{
  "positions": "rope",
  "warmup_steps": 200,
  "final_lr_fraction": 0.0
}
Each number is 500 + 40 x the weight over its row's rms, rounded and kept within 0 to 999. Layers, rows and columns count from 0. Numbers have three digits each. The size before them is the row's rms in percent of the matrix's.

# up: layer 6 MLP up, 768x320, rms 0.0621, rows 625-691, columns 0-63
# down: layer 6 MLP down (transposed), 768x320, rms 0.0512, rows 625-691, columns 0-63
# gate: layer 6 MLP gate, 768x320, rms 0.0605, rows 626-691, columns 0-63
up625 102:482474594522494539503442489506461516514491559532487483535492525427450489455517470512554490414478468465540509511568491393497478503472540583581548449510512407544497490525467475536524516467497500
down625 100:390428415473456490545555555522500532467515548511447505409531485453523505494475427522512526522515519584493471476448452480497526490511403507506528500453449589572520547518521521526464442454513459
gate626 102:487518471510470503456456527484494497542514459454389510498542430566526498509480489470434460473489464537506564488540439472504544503480494475485451502520495528512553490493517553523537484507536474
up626 101:532500501535445508467488487526581486504470461444503522458454523597479590494550560519540487591494535558513521473548600504517518528505486543454465493467443431545545441542427529476529523465459444
down626 103:441518505542468536520398518550526506475523515511426470505480572437478474480474532424489503580513450522480484481504525491496505456506559560539446514439573519531402439527423500487619536517469495
gate627 102:462514550495498560525548479538496513486501474503517524550489510557507554583572587506461533538463520496536500516518438478502451501467584491577512456522547517541487454499445465509528525433445504
up627 110:517506534465547520473501550446472552528520536468500507492535450533575528489555452466521535514514459515451496477475493498495519550569498482635550534513543518575479513497538487476492481472480512
down627 108:554376432503532526456490586457542572406494461504535478491500458403521485523523462522499465456534421472461554486452469510443509483492490565505518529506430531506493528504538507414462515559448518
gate628 099:546475482523427461450607467500439450487476561540471456506485453439546524530536546498517447534525523538476527512376482467477513523472563471453547520462530471487455464594512560486530528466461450
up628 100:518459587537553530518532529511545485495541395474488504469398403557529552456454484510510470504539513482510516474540564520491480489461453530499593453555465459512499557493499509462497520484514438
down628 098:510443494502453473516519528489498415403535511462440516507496466440510548514411534477489492523550501482556507524544519509443496495476482445487473492482541551537461529423434560492451460502478491
gate629 095:479503463470497489525478559522429466519462493556494503512463495574474544453554463560493489509490463536557514552539503493503468450472463509524493458477556483526601473487448429526556565454552510
up629 095:535482414486472496508486499508495560510532490487468492570500493474545481474501454491526446524477475507492544466473456594533405476515552490512471503490584463455441494513495479419459519459560525
down629 093:489571492475499502512502540474504489458559535514507558512501501492500524532497565536499472524561492492482477537524453488469527460461539366479534504538450551519399470496419534476507563466496552
gate630 097:487506471453468548518537498501449559551510515469478472542510530458494480546525472427531498463500453548538483548519484492542522465505549454419491529515482478496553566500506490533494540469491567
up630 091:492531431511486523540447522509468482446533413591467554507479566495536498482577475477564492488502471444526463466458587417551464542490470422562541470580488498469540504518433501530415519488508446
down630 096:541492485509528529475448496575507549484515474505442501447461491442443533535487481546477569450459456510513517568497472505488556508528522483515492504502542503520465472449503446459544513475490497
gate631 105:486471485438453581461543444478512534492484538460529402502484494451486556510499485457443505484487489457446442484519532470480544499492427490467532496512496492464435530478461446466550446565467452
up631 109:443487504479474593507507478457431451553488471497517488612474488408481509439529463495533490471478519511493523559551575519510481524487546495465516481514582541469530514496537536617516536471471446
down631 104:513484453501463516492571498542495496510549455483500456511511504469518465436532523431540475530463424451487450483487509498470507482524468546472496469496524566417526562520470477546468463544458456
gate632 106:497442497536464545473541480477514533494472588476531531496534515573498428507480482453509519508569553478468457467502461471502497577424471486532498528539479526461524500455464508494599462536546447
up632 110:492507429459437446602494451490508452483492536503458561561528427479591507540422482489567481449472518486490463428513412529459388498562520452528421464540494472569565497528434571475561546438546464
down632 109:451518502539529477522533512519514497531543531545506489475521513482467537450491489454499457466495538447519519473523517484483448548486492569511518431482500517556492532454588433463543529565541435
gate633 097:509443510572468510451492556576426477480517554511522500521430488494508508458461509475551504505482491505524495516509567465545527530602500463505617500579503474573492523437510523497432512508534521
up633 096:514489499451559519595480522506589472550572555542457562575601469457453531556579543505507533467443463503467454549477478566487554459535500509488499511532504555542496503504450518515523460469492493
down633 099:509417570555519425495442510560513552396495526477487498482585521494504508482481459484561521452525452493513462540460502495518532535425475482534459490528503517513504488507416497476481523456521503
gate634 105:484532550523533532540505436482504553449508523546590521542540495504469565568411526494539582515461514493469561528524502419446432432530547546502432546502545519521553499536595484483473484484423543
up634 104:508490576481519460474478493551501469560468492561509519469435461526503469517548510573511498454487514532530534493485523410546480493501501461520464491483500512531443557442452538485475499455505461
down634 102:478505457511473466484581464446523569514461518503476443526496418497483600493473468370506490493564493494493539514530472463562511520514479589467486587483519555536527479531506470448577521428492546
gate635 099:483522461499541537480508522519574583605517471528530581536520469495567563504403510495545518522490525418484501524538486496489530483472498494583549465529496578517515500397496480531534480465568541
up635 101:525510477430472476522517511471486504504432584518439451506554520531544523434573490490556462490537633552416475496495489486476470526520502469434512465402547514527407473505490520460510491483495457
down635 098:467537482518469497478494542590495409434502475496489462466470523500437451454438528560573526466498510446451460472464556406523498467534558530524462544552517544536509453516484490537492470483480542
gate636 107:505466509561547456567449487510495578453547508444507456419566404546527483501511465551517473477468495448498539419512480476463502470442528474520496494460498501431470483489569499538569460481556520
up636 099:565440507459484493529533520544484472471504565459460560491508509494453508471459524530474435496581494477485468496480519504557552505478512426552504536512508469496524526445547521440560469533574500
down636 103:536441514536517455471492448465481525522498466447514479527458512516526546569496426533472508561499483613471518507535514501494521517479498525388439542415525466511494555482507534473518503467474460
gate637 113:474474476491456462531510521464483536576484478504511559480463495490435513420516409480554570534516502516575458521437509488479529477505468567474486466470564530395431474485528471467424544504485520
up637 101:479512429505467468512569454512473502524522516459485493504449441567458504457466538488541509496498538525491555466468495541505586573506470478513443503531464509513524446516491460593521536470494501
down637 101:516462470520461507472538419484492524524576569498557504476507499560538546523401466512568567496529496507586460530462501425488464451522522529496509449512526543491504423408570505496531472505544482
gate638 093:557523526455447507467447515547501484501475460530501470472439529532478542482519446529455488605482490536521505468544533560521451470524565431498518534479466537493553532456476479524501470499518427
up638 093:454489535548556557556505510498491451406522444510460440447406540525512506570524537478413487459546473512523524464484460522536505554514553504469585457480528545525569473514509570534474474503565499
down638 096:505499489530418528480505491503522535520498464447487429524529461499495458496489487532542397505541494436521510506457518578518523555454479498408498478551493449482465474438452441481481500517498462
gate639 095:454505551493503519466555421521547506511503553494401517491519547498448473495557551524522530478475523510481516536533500511456550459490506508547403497481476540626390565501526511588501591460519466
up639 100:485487473450546596482559455492479523519447588552498513464575463559504480531492518482541554499448547528406499496510500499483527506441561530530435538468538511520469497490489496534495454502481451
down639 095:506560479583472474553491479486529518483483516432472460525485508557490513513485538472456542594498486525425506432434543462531482486495504448505560573483443473509413506511465504577566429545515512
gate640 095:528547497521463511498474557498500451482502483539496533520519492450531492431552456485512452453507431506485518494527465470439416440575480456464470497471458496466551520391448522450539461476509544
up640 093:447488544511566484506483448547497495498459548460508561497464505523476466544531501477474491535477574557510515533518454444485389496581502538505445549529500531532480530545501429472475458530494444
down640 094:452444572527485531577460524448518514476474434534426552596565438558554532488424492462499540475458516529550509504507539500511482480453509456543468485499446470423426476496474505509485508506514565
gate641 101:446431476471431486552507501519476528546452468516511506459483501474403551509497498463433522500473518497438496532505441514490515434570463497547506544478576583529511444551584470529501442447501438
up641 102:543521455570514507459524486523448541458514507537515552484532477456439450571539451558449504545479476514462533495546434480510523485602467492455527507455503474510490495519508589485411527571453525
down641 101:490557503531457516514547523595440515469647460543489462496529465512431556486521479551513479529490552466517561470428488535521559540513490469442489558506482526484540451537445482486516500575448465
gate642 101:472479569488569480469498430482480434546514484485499458453518471517530558565496454467446460587464518562443480543450438490475464537500447490363513455506513531435562444478370486499497429496495525
up642 100:515516483433539520497449429415535474429551505525522483446511559516460538503500461575497530506463500486486460568464451472497502549422500507513458476491497497503477417456478501477461491505484527
down642 099:449462487579497540489544447517442491541482535546603456510567489515500442546552536490484527471472509496451488523494527429534462532483556494500447470408492449576531492551466442510522499501469478
gate643 108:504511517482510486531500511524495437494382450515440481508495579468477545557514573521528472510432510521441555472491507555516516509517542487512406488517494481510490511475524504532469529500443457
up643 103:539447528497483468481503479498532488526495544517553511495463497496477585441546485490501465482475494487488565489524508457509508584486481544539473559457533545541499512531473486502549522475597479
down643 103:454534518434472487499483502464456546517492436509521474492525607449500529546514472454528527534535473456477505541557485531527514469509492456527484490506483488394410491477492469480495455500501495
gate644 103:449557492480471464485492472523529452474506486470490475496500533498497519505475495500505471435474604496474452636509477497449520444462477457494497481519508522474546510546560558525561471478516445
up644 098:468500524519531446593443522477502446467488460499522433509493440526439465467482473486435474501460517501548462519482480528502513545482546480509443585546521509559454445519479561517479511496445536
down644 101:515548496472555482486464457450401514459434509516542593488458498603492535480535453479518425510511438426461510559423483496524502523498533520526466417502491407501489512460469433504472495507508444
gate645 105:528481542445513473543462486471529473576501399540568481487514494445475461479456482514533469518452518545543493557478501582484517527490532557472512520591435496425451475495536519525463591525496486
up645 104:422518483474428518494463485501534477543461518424624533518529509470493512496489452506508484512407511512453447498494500474492473505547518428489536583593460524534520449522445459543433563497469510
down645 103:543496535472477496436481464546515535554442525487554479570550572525549499457467511443502539442490517519529386527559534497439475471454481505558493566530508469602516493538468456484497462494400515
gate646 104:479501502597483479502452524509523489446538511481505494490478376486535477433543518471574510437527490526433566577451434455526434487459497507526520474526530434514511471469443481471508491439488453
up646 102:473446544488467633481471462375473529446470551561419508534503526459520416507478493514530575526498538416495532454394468526513434552472486461454468538451501509580506437469484471461521563510494520
down646 107:594517482513473480474519484445439485451527522556531488429521503520555484525546433480509493504479570527498512549455527526502556515499508491543448550498483430450599424556462504512554500484539450
gate647 105:504467538491590489501390483523490409506493479502498570462516432494554519437444503479460506485545549471482549475401594523541464442473533552492560490531493412499518495476579523514513516523502490
up647 105:548579531509507492435410480463532482497492508548488480440467465517451546510465500481496425509522509486467501539436527416462517528505468464445465471433518523453483468459494483466411532523392463
down647 104:465527480499482510536517515433496500563507477527535542523499479507415487519501512584547471474487502399496524417491484504495484480511491469466467449476461526537553495479438444496509482561542555
gate648 100:464557484569573519511451524510483547519521441464513582463535518527458448494489500490502549522481562531504524518483497505541464457548505502536519487510550480481541526461523552501493473509513491
up648 100:470456508506418519535555584480547524476456517512452536556483509522478516508392570599474527469579560471511461514560470456485469485474477522551521511497441527514528552531484473509503490527468517
down648 101:533472501496492545523474449504551467519541488495411475469496496518479363499509547505475505447493544533475544610523495509564469506490481476490546510482548500534444466556526562466507482440488548
gate649 106:519577480477554497466497511523392475589564533511533496486456529570467443487516480501594551486457492472472441503455515587510517530515503517509454450466516518418565487501516483567571519450529503
up649 106:452503487570489485511511479429477449491503536469416447539492502501485470470506556461500520531453443438394490496453496493586533471476515536511524419437505502562495477512513501484581546512529484
down649 103:442472435554541450474537429501518543523498457488472534500566514441512444489569541494525492499501417450448489512437480510486499467476489525407509571435536486513578482568494498483527437455508488
gate650 092:457496524472434532539481552512403454527494577529482448522460548514463526527400495510430513596572513514612459485527524508469473438474510518450491491587466489520508503575478400504474550528513522
up650 099:540519543424513473606482480467512500537499506545448521522489505426469484530494538515464537464482488516480423527509521507524567422490416580457578522494561485491569489441473498478447486497502448
down650 099:481562482565484544441538527416498495528549520444485418495483545451561517473473537549545470539484514513498547498535589536456430542489516502456450496513458418512558538570539444523466529523499514
gate651 096:528548443552488535522487516479484559485500498548505467550454504516482480499495496474448544544494562505505477518558486537558485467537626458518542471544537450505537543586452489475550569592517442
up651 095:502555498451445526598493443522490471549545553526502518499535496470448489627496566464453419499513458494412461490433481520412432456487544461557440515520463590533509470464447549460501523451540554
down651 098:517531441438523494481602532532585506464469533489499473521534544500475485479506404526519489492507557394484530482445472511509523551447534470567490525526495466465478513488494485478504539499481516
gate652 104:447462514515492547473491413470495444552401555516447527519484508472499498437526500532501539547509471530521570496518490545529497506487513561475527510434483523448503544492495527512511525513495532
up652 099:548447579578541510431538545564542545503593545494485418468542517423530510422477484534512486524482530469563547533432480459508484536490562529540482486494534480508502475504533533533448421484565474
down652 100:530484503474553492501512436465532474386535522586488517451516445470472552499530528549446514519464526523462493509579502489483538480512478549462522471482484433441559488484523435506521498493487541
gate653 099:494464500536484491438499470554459461516517509543584442516529467500510479438586382498531495520578518546455428494485479516512488523549530482486483459509555474497487484471432456506479564527534477
up653 100:497514432470533454481485522479467497519461466513485461524472481555524564466549431523462565515513489503504471528575527514407528498564462491575497523543454403533497466446509482502511548538514490
down653 101:498531517485521465492488463545502540486444539469511458488583499482526536543481534517498449514512461502539429519543545478397460510518576473470462596492520495519502451513512524507542512540503501
gate654 097:511517512456542554543477502495482471480481439500512577595502549476550512564490517526500531558524516471465579510504432508465501503545529529440501455521535508459497483479489511452558516542473509
up654 099:493411462451431461446493491510461488453507453558435491462523472521560491496495482534523491574500480520535458549464550526512428492518518421538512468444499451458495534579465459498462479552492522
down654 099:534400484529389501455494540453522531458543458460520466502522476481515484427496503509567532432459451458469493522452583525546517474532488466540525489521513522486421513482529492489465523523494522
gate655 095:548461412509434460517451461533546476505479497478478442497495495503393501499536469505497538478537491518489579487455467560489504521541579511486516466485556489603477487496547513483521535427447489
up655 098:464423501464455442556556478562480460438466416554470509489489550474527494493463492514542586449510523456494446561524527465513516530544431507508567451518478510540540510506545501520534490490500540
down655 097:500502451497461495599499437573501507568445505476480488451466542442479440500500539550546561480448419470475562530439516454512538513516494500494468516531458568534554470512486513430493514540453528
gate656 103:509483489488446537494512526572486524500578467437409545529476431514496567551523517519512534444493488535516490533454431528502470566426537509521536528483478483502505471479510542511517382472463480
up656 103:519547533516509468460490509565513485543525485457572557494552460453564574522452534511524492558520494468532481493496457554467500534540584525515536465464457481504523465543479560495540462470525506
down656 105:548480514493544550558407545490431481480527482473567465487531441490521512502518468545516457504460487587504489446544519482599505499511551518471536467469504520557446574485460523519498583510526553
gate657 093:479515480484458513631479464483470507479491571491457494415501522504516458492519480518518509506516507441384500535472484523420474487493475453574531536497514502459450442462491532505483540496482471
up657 098:468498458490453583536516489528412465584455496536483509472467523422547478527567480543498520481519568476496544494470503530476445422476426520518494478503577559442527546510491535561436502473443457
down657 103:444438451474498497451509486516480507452458431529554486547455546567468518530579484489481474548455476449459475499494460535530473459519515439501493506415499475522534544489508439482463521472511581
gate658 094:503470456472565520465424453502492501546473466532548579447494489509479548486469498557448509437446536530477572521480514476454524547525509500578508471425535465482456411529505483490452494503560469
up658 097:476455506526432514494497567502493461466501521546508520503495497471519491505531459542513523540480418502526499473463575460559493498497457530477566473484568540453554466476530486458511480467427452
down658 096:524507505395541506515617421456451491568540503494495511466494477489574482470547485459501524488511566450530552485431486412508560478503495483425473481511427500598522517481475547487574446525435516
gate659 099:456488545521483505574460558537470485555437494552494533480454520508476530512450485586448539443493524484533555492514538438439585571494498460495569522471535483509517568534557588466546458445485543
up659 101:447526617465442455491475451469454501441480536505423499464464539487463542545555572543462478469479463476559461491463518528600517522484479484440623475565458493477443551479520468473458519483535434
down659 101:494495404462453486458532470509536533506527481541440494526538484506456494482530584508375437520511461484469477376451434565492480408487463527520496467526509510561560561486435476486518555564589468
gate660 104:542523497427465521501480491491506459484473388515472516502471533516502446522506493478529547530517580509447584536479481437481535485532468435470465516523556418551490523458454488456458559470579537
up660 104:518512421514540453561511495496542461440557536486500491503495423497433516539544463521515507455536411500515502493444525539554515505496531547523520492459482544466546527551424472517540411479445540
down660 103:520591495569548464493487507564506486525546512538529529525492492514512516464501513516516455507555481496513478533509476539456600411508475477522452485527530476505417469397510471471509484461494548
gate661 098:473496554509618527509572472478535428452474454447527486475471483540482521501529509512520437470546560532554479579508426450482473492484490475426466517510480507552541438535478464525456510549572540
up661 101:563476572513548458517454518565524578549445508530426479494450514524492500462484521575507549550491496518456476474489458574551476410454498500418495539539503445519607451507550565513503434488478527
down661 101:546452504429504518561495533503477476472438503520576530510504569568485474480495413529552550530447521526560568486570536490443499452521481488472452477547452464465515587506548512481473476494520440
gate662 091:516432532535495456480450477538557479454503515492475503522489475459464458489524423529506469497563484541544508504547521527492445481520456503476464527499538502537426454474500484553496467511465430
up662 098:488564595468501501515488500542467470571531506523545523541523461484529512539498522492537472607461483512567459446503525434467571529414499526493525500573482509441525542486474502502528461451508495
down662 100:471472492478580506539465545462486494609538405435545531496520483504451466494478472513555479547527590436486597500498470523529473465434478517534557449500516444513469554588488556516476469462515556
gate663 104:430499465463532533517513458489462505500491504488576514454497472476525476449461471558452597558464580492559534472489524482537482386478514477544506455516453491442428510458482540555530478503550446
up663 103:515500490506471521545445472464535505522496551514522510524506540515452458580469517439553545516406469438494468541513506513512557538506504456473447482497467473469576493521545541479480522527469529
down663 104:486479481562467500565448599481460504502522624507503512581546545529558508501538512452467494453542570590551490551526516515541494501503517492553603541452514483528515579446425484505488451547505487
gate664 094:512505469430479490540482459468549488459452510503500504494459540514459499550471552515457565468471493546517454508529515502544481430406519455514541444481454476550458484465518531446545540450435486
up664 091:502500533493483482506477530545476441495436424525384561507603521556483484346551441583516465491533488511550516505544499519473533505366506489515439509554459520558469609508506461599486435511522551
down664 090:562504471514566529515502482462490509596556550558501458576525501532579524537490498509491478429455451476447524455510517550441537480527588377509547550422491476445573449437541496503560566515517471
gate665 095:460491449495538465547497412476524429512489503477460483483521519473514503483507482486509416498488516521445490452535426524464453540431464460479500538503401507504497482450521478520494547494509490
up665 092:509522496511496577528460500475533528474472554459523572507510461527610626513556513515493538480507498519447603560514488514501552483480560507396524395458452551410462508494463424522452462444542436
down665 096:482507586550493557489484500503495466547472452537508533539441511461503514487492450527527509495493563455470466483483547523584512467486599474540471450546444470527517574609498463450533553557544479
gate666 109:489499525496485492476506401552489543487424474487538460478471485492565535528491509493516492439468580480469536514490571528468525545496465516493493504495494482444485440474501490516510465568396441
up666 104:511578444514526492562377501454490572464564477525516478553543539572485509483539496497453537539488470478439552511497524468505543510526554465496531463470498488498481591515427495485527522470530542
down666 103:507489552510485485584457456485453527449503445552517471434459497589466428494515486549484515529541487467529576445437553465535490545499547480579525493490514512587466566492522525559515466463520526
gate667 100:495488590504536498400524466491442489512513520477486569513439504445459484516519525525518517507427535552523471560480579402558517472495525464448487533508567456483476474524532480446489474465490527
up667 101:528500515400436453515560481522470531477472449451495496446478475563447506489549498476499483440456423484431423467497508484453484539473526498486505476514496501542520547449524523488392590592453484
down667 100:468522475547579495514491507475529484528538544526459550449514549526528489562499484551530513563519526589404500536474538556436494481496568536514486539497498495487513458513474511605537517444515520
gate668 101:523415480562494522483475566426477559549466485488488460553438554475492492453599492476519472526457564534506465478574479445456478541528528475482502493468547513493487422398484424538534447524444595
up668 100:561466513563452452513508508525494500410472532534453457508513532445558515527523520504532456521375485565542485549540495555488525512493549516463522497528484492500545487510484527499504466445540406
down668 104:461527597532459466469517490443439520539515547529502480497529523482536509495503470486392537515533448460450448562565474507514442556500500458410422488432508444509511509430510436463493511503459521
gate669 106:492535498551588542449485524547497484447587540496552467427492490548469507515499553539563516528435539517508486500485496516499467521534415543492512533491517464478485493484474489444533501517529516
up669 107:560509456479490448494585476513533485437503456525484495419490495500536514561474501558514505548527470546497521475445488401504555448422397571469516542485475464542414530490542495505501515466504496
down669 105:496451474526495544514511583451491530484523466461508500572510508487511475501460483600495457503508484464473428467502456564553490549442557538441488512559528526512467517492537495544482463493457477
gate670 106:510440584546528481532518467512524487504551512519555533500491554533469505485548628512543529504481510508481500473509466533488493570484520481530478492470502523474482455515519487492518511545449445
up670 108:476496482583584464576558492473460481434413470529464473504551497480519499477494537568524463511461409465502469497531545506483508567471555508553493473557453453559488526555529459503489501496476432
down670 105:515517448537513475627553527542438562499466474470610607513509458463516540553493580474480487522397465506514496505504455486550507422467560454450510556479524414534530543520496523523469479528477519
gate671 106:546504511503546471487480455431499573588555454531529532514563473498514501462475511444500457519550516535525529449460472440489518505494471482466503420504431445528604585428474536514496522455513534
up671 107:504481497474561505521427482552524559516498526497528471522590401440453496494550460445527508431552523402451462521510514488526459422606531439500475597463475559506573494517471551500524453529521493
down671 100:494543437523520442515412567555488482510483507519484498459463508480435474490451517474503500444599497500470569564496537500495492534524582492549537491472466532503488526448436532494538450484454572
gate672 094:479439544485544520537524520498584489502523456611545428442477488487478515491531551483457497538531489430424378511506515505533436522465491512488524489469508563486441418482491511501518476467467478
up672 095:433476472406514475503400508456540528537474492509488430479484451520526505482473513484449474560448403495517438484515459539455482474435466469515459502491480510436479492543521517454556470558517485
down672 094:469458491455547519496453498500504470373509464446490460556451527485531525522486476499510552476499475484499465432489510492448507538426484504508596516527513529442479446525468557553529441514529464
gate673 100:491485505437496537474546473494489493501491455470532504550552468518537590519462437480507543499514546513434435529430524610484470504440472523505556549456500531484503506542528406534501543508582514
up673 105:492495496529606595494518508541466468414566503496562486536461485447455551525484464486520503503532521473437438486507518485534501533572505516523441430477457508512509568534577534533517523485508572
down673 106:497457546516522420456494497505464489586462455462483446493495448497471569497520478557532537482555510543506470561525534518488597525473476477449525479526549478393445513503508511547417557452453498
gate674 112:535498418435485501433545418511452424475461468439467438487439467476587528551496573478489558482532461521399491520439507476455536476540467519474536439543501490585503468476475539550511555549479518
up674 110:509487488507549466497504481405502535564500440592546493495503478560571483471432461504501479480495529466476568517518451486532442515463437532545462456441458545522513503469521478514462546548562499
down674 103:551500494551451463495515491456488519500510512505545556499504485422481563520473477497528502502509503508483527409570528466464461520537415465538448488438456522547544573508524488523467506460549497
gate675 095:480548457587534523589436496467509522483425484456520502551455463566501442449535528463520484478454533474454511486555443519422554533487483457497455513548558475529438482468423529512511505552442480
up675 106:602500518509495492547481511512411457488489503493495518540484510532458527480440491518490470494522541538438501516545510486537540502484562461556479543548509569509468493464460543543489487489503516
down675 106:563506466513495528620563480561441486522583497506552499452461492500468593532510528559407495512524501551505535509529497493513491501484506570460487521472450444470497480537448467518496542485487534
gate676 102:514486498523451408531505465461502476416515505543491506498508510459434488509460446433477527481516530432518477502445509445513478500565459521500520508481507477519487471496590533512529528506456475
up676 103:512551538543544565470422477460527531484513554486555502551434481445530477466462509464564491520476520473522520447486535508512565510493496474449476459550570476444529466486489473535498434514544549
down676 101:467523558513444511505479512484434447462465524524506473555524515547529537555441462494449454485461547509531574478512486534578495448467455495477512482510509465455413487485515487528479569453471449
gate677 099:372517565483485520524547472529509465486532499427547457521483559496436511509495468542473501472397475534515512494550509602491499546495559460475486452508503536478460552514538519521545491570507498
up677 096:527511484484396516488458479556535501463516507554517577495506495481441524480494485519454446489516419431436496557443502492479541489542481477542529460440529504505546485494518567517514509592516452
down677 102:505503519485537527535523515522533468442500467492463514448486466481476552488499532555559509469572466507517442433542503478453540543458446412523587492506471447485483441466481509462527419458491513
gate678 098:480533454595512438526479528468464505519549483509502513532402444482527528514530455562506534469570478501455477485491525514481488497511525551497530429580495488511503452527560545578544609429553489
up678 096:430496513516545490497491514459536564504489520474480459515508557491576503489537436560481527471525540474509503470529488577510577514489415449564472437534453473527518477520494510425564507458526449
down678 098:575361482478457475528547526437551530534466481527514446471525523531569468490521543462455502520503446522463479494530452482444564523426350491487445448496449485592488580533527550493474466508515475
gate679 097:502527484476477469496469460488498468515440508481489528544544501606526497541555561481469552545507433529486506494470425485513483519527414501468534565453429470451541518545624485524502465535477479
up679 094:492538539481525489412446483448554528478518483534495519496495454530562481502527444513466514522514476515505502492492516537494515518481571546537461530515534559539553485482486530521508436419469430
down679 095:521471558496497533470482485478453481445516490481434553572520503539544493431485467470493471501568483491511505538530476509503541468505480497517479476490519520537494465502439461538436542515510562
gate680 101:507450507538472536472468529474433574440469504537569449470472528410474495506439369574445508428488572554515512455504492413560494544419397470498398491505541484474469452577462535539574551454467511
up680 105:476484491519425457468493471525450495506498473479472495532524466465489529551440567586535481477517520490470503505510541508581497517541539484435496497508475455446580483547535499516513540565505520
down680 105:516518526458508447492459528527597540575499576529482479515484527551536537572525462468485488499506513585521534498493479468523493482547552492449543493554523524468566487466528529497514495531511511
gate681 096:480565525550468407523486447511490472508532488485446499531489484478552519507525495499477443550515497563464506508486573526518448481512521448519486539496469446544592484520459419480481501448576401
up681 096:482481478581507496516457538581566512505516569519467553466482484511551457469553450463505514481449576499539529475549441555474551506459510460478478445423448565554481486458455523544508568455531457
down681 098:468544514542466498510513455518419533601466518538512473480570509524564446513540503486462477479517565530433565478523497479461454501457478490484428467441490478454460442553479551490480533476465471
gate682 105:540515519518520556525496512484523517541491447518496492494516543442447514496546480470536482462468491489571464528543467484449521482491488554497485456570456527467485513442478433525496457537428486
up682 099:450518473419545488534554491412491429500482497510454444479497569573509454419502473502470465496469540552496503523412533456503472516442511517486516486448506555490538448487539477441530495498536499
down682 103:498544459496530482462488502507570433535520454494537457499449591532470495489527521443512535524515504493446489485431446534553484511506521556549526518465510525545526559556530446561479499501491547
gate683 096:482541536509510553512514444516443501436474475518504516447443520452559522536512500486499497451470484523507484579446472475492434504441557486501539487607559450513586527567494477505546519533507566
up683 107:505436551443518530516530479449451471562478493518460500537535516489488503485503505530501523501472549489523521502460516468442527462492484551496441497546555540481506542496483564478502476466511500
down683 103:469468502523452448476531543529524528462569465485510460534562536530512465481493492451440453489549505443519494514555490522481501456460514529471369460436480496439469490465554520517513510500540495
gate684 094:526437428507539494445545463476479506434559479514483500552546482491536524508464491446529511428488462582545494525491532507448528454516431484508522537567548476439542598411477507535511588501530444
up684 093:514476492466547479461536462459481511442503526436430514462439476494527559530519491492497436438455500488467582436463561544501505579506499447510595572510541532522493440532550516530544496461499489
down684 096:524507543487556559474533527487574502524514506557480544502540482560541524474506458518472493509461551528498481528546515442532504465506431461501508490526536447446565505504524555569458451551481531
gate685 098:538538523482535459485530498483508495526449476605436538491469478458526508537510555446579534509478456514530528579479497481556490463490534440457532585501482605429486494497554439495528502434538552
up685 099:484522566464509483420482531468507549531544451472497538475538432543471530452488508517535496434530458495403417492491444487487448530430547519473575518552510469500434420519488534509498476534451443
down685 097:465483554530537584525502491545508438541512451525506485465494503484461494352545497482525468508418535471494549501560472512466540475443554510528463537536517569474423441424583451544515551550549530
gate686 101:502559565559486489501507548477530442541520499502482515449554533472561582483515433520536479472473535592517479474483529519438531512446517543502551511488502456419565519512547523517566457518457526
up686 099:486559488428504509469429507495458533486508516508479521489480481494477442478458465523535542502442511514540493459451438518536532469510512550479579516546480513521430470583504511477505470431517480
down686 100:437497462531463558545474521568518547486469573396552501457502482504591586555525492566461494496456488504486507523564522498554527505485472543553481525486510482525540542459477532440581552456496489
gate687 104:530559560534505513510458480514509446432504530451467475521511494525517466497526538448428511521492464523444516465524506533480498470539551529564465407551482494595562552534476506453470491435473540
up687 098:449447546561557479546444512495394463523533536548491553503450523453539539495463478531515557584486466501517521398484490579532503454445510475503448506472472509519495509492572534530514568463559417
down687 100:488537451480482546535441496494489529461470566512461531478478544512560489515487495589492553438454456519532437482557499526578537483524546500496549477444463492580539550547552456511526487432435512
gate688 095:480518439535439482501415486510417510552444463525548461547506553473519473412530480554469471526507478535450517439504517510437471466501521541546575489424505430499488515454527497503475500520489519
up688 094:442469581488524487529534507596488466481559470529481459507477479552517501481511475477469497529497480497475480532602534519452513549456492476487470575500467532508527576444467506427477561504433513
down688 095:426589549481527483478525478529434483471468491471487577494474537520421439495478461494502512477526521520532533498455538490471479430521506450564536485471525483583439457523471540525460470503452553
gate689 099:497527504480533558486452492515555504523532543500491524512462560553456484499472501521419490537484619569483573473540542455466458510434551532500484539442543481431437517474512401455510565487495552
up689 102:443538487468492438488516477529508489508510530499576449556513524489512498451513465534487471481516456524460459442500533454506535530483509467500544464517506497477517495521544447507468478519480475
down689 104:530466500492521525516517548458393536407520518507535458474582507471535536515522476489497405518516399513476485486540523492455507490517587533520541430483441499491518517482490506541553533539493524
gate690 097:461461551520478483549451463544516472490527471471481523478470436519494507461545472507510505538464471494565454524464474545514491479520514498576515507485458438580552421505538548564425560589545477
up690 095:523475443535439519484564506469528448500505518514465444525540513545444470488491534502511486459517433538556440485512461500500430519483440546437483471440503462564485490481496526514431578480462500
down690 102:508465441501493475521545539509545413541536527434539442501495524528416566494450543482518445540557505514528488500623522408542470442470440437542538473498465505454573598546483454452524439484523467
gate691 093:492460546503527456437467449484484513508505508516530520562480529526489540455568483464565471519521544580430532530447411502493503494468449481558479510439482524522456502598459511549473481495527557
up691 097:505448591465542511502489533605579532514416527531474437560490546520520494538493564503508479473457581524502548563461453602556525512515452493432473548480543541508435509529455476550473472523495569
down691 097:552421529443559535475506491566524506509415488499541456518540507541545546522541534484527489501523485487504500491505495532565504545448428489485492501430461480534587469466468556521503476446434484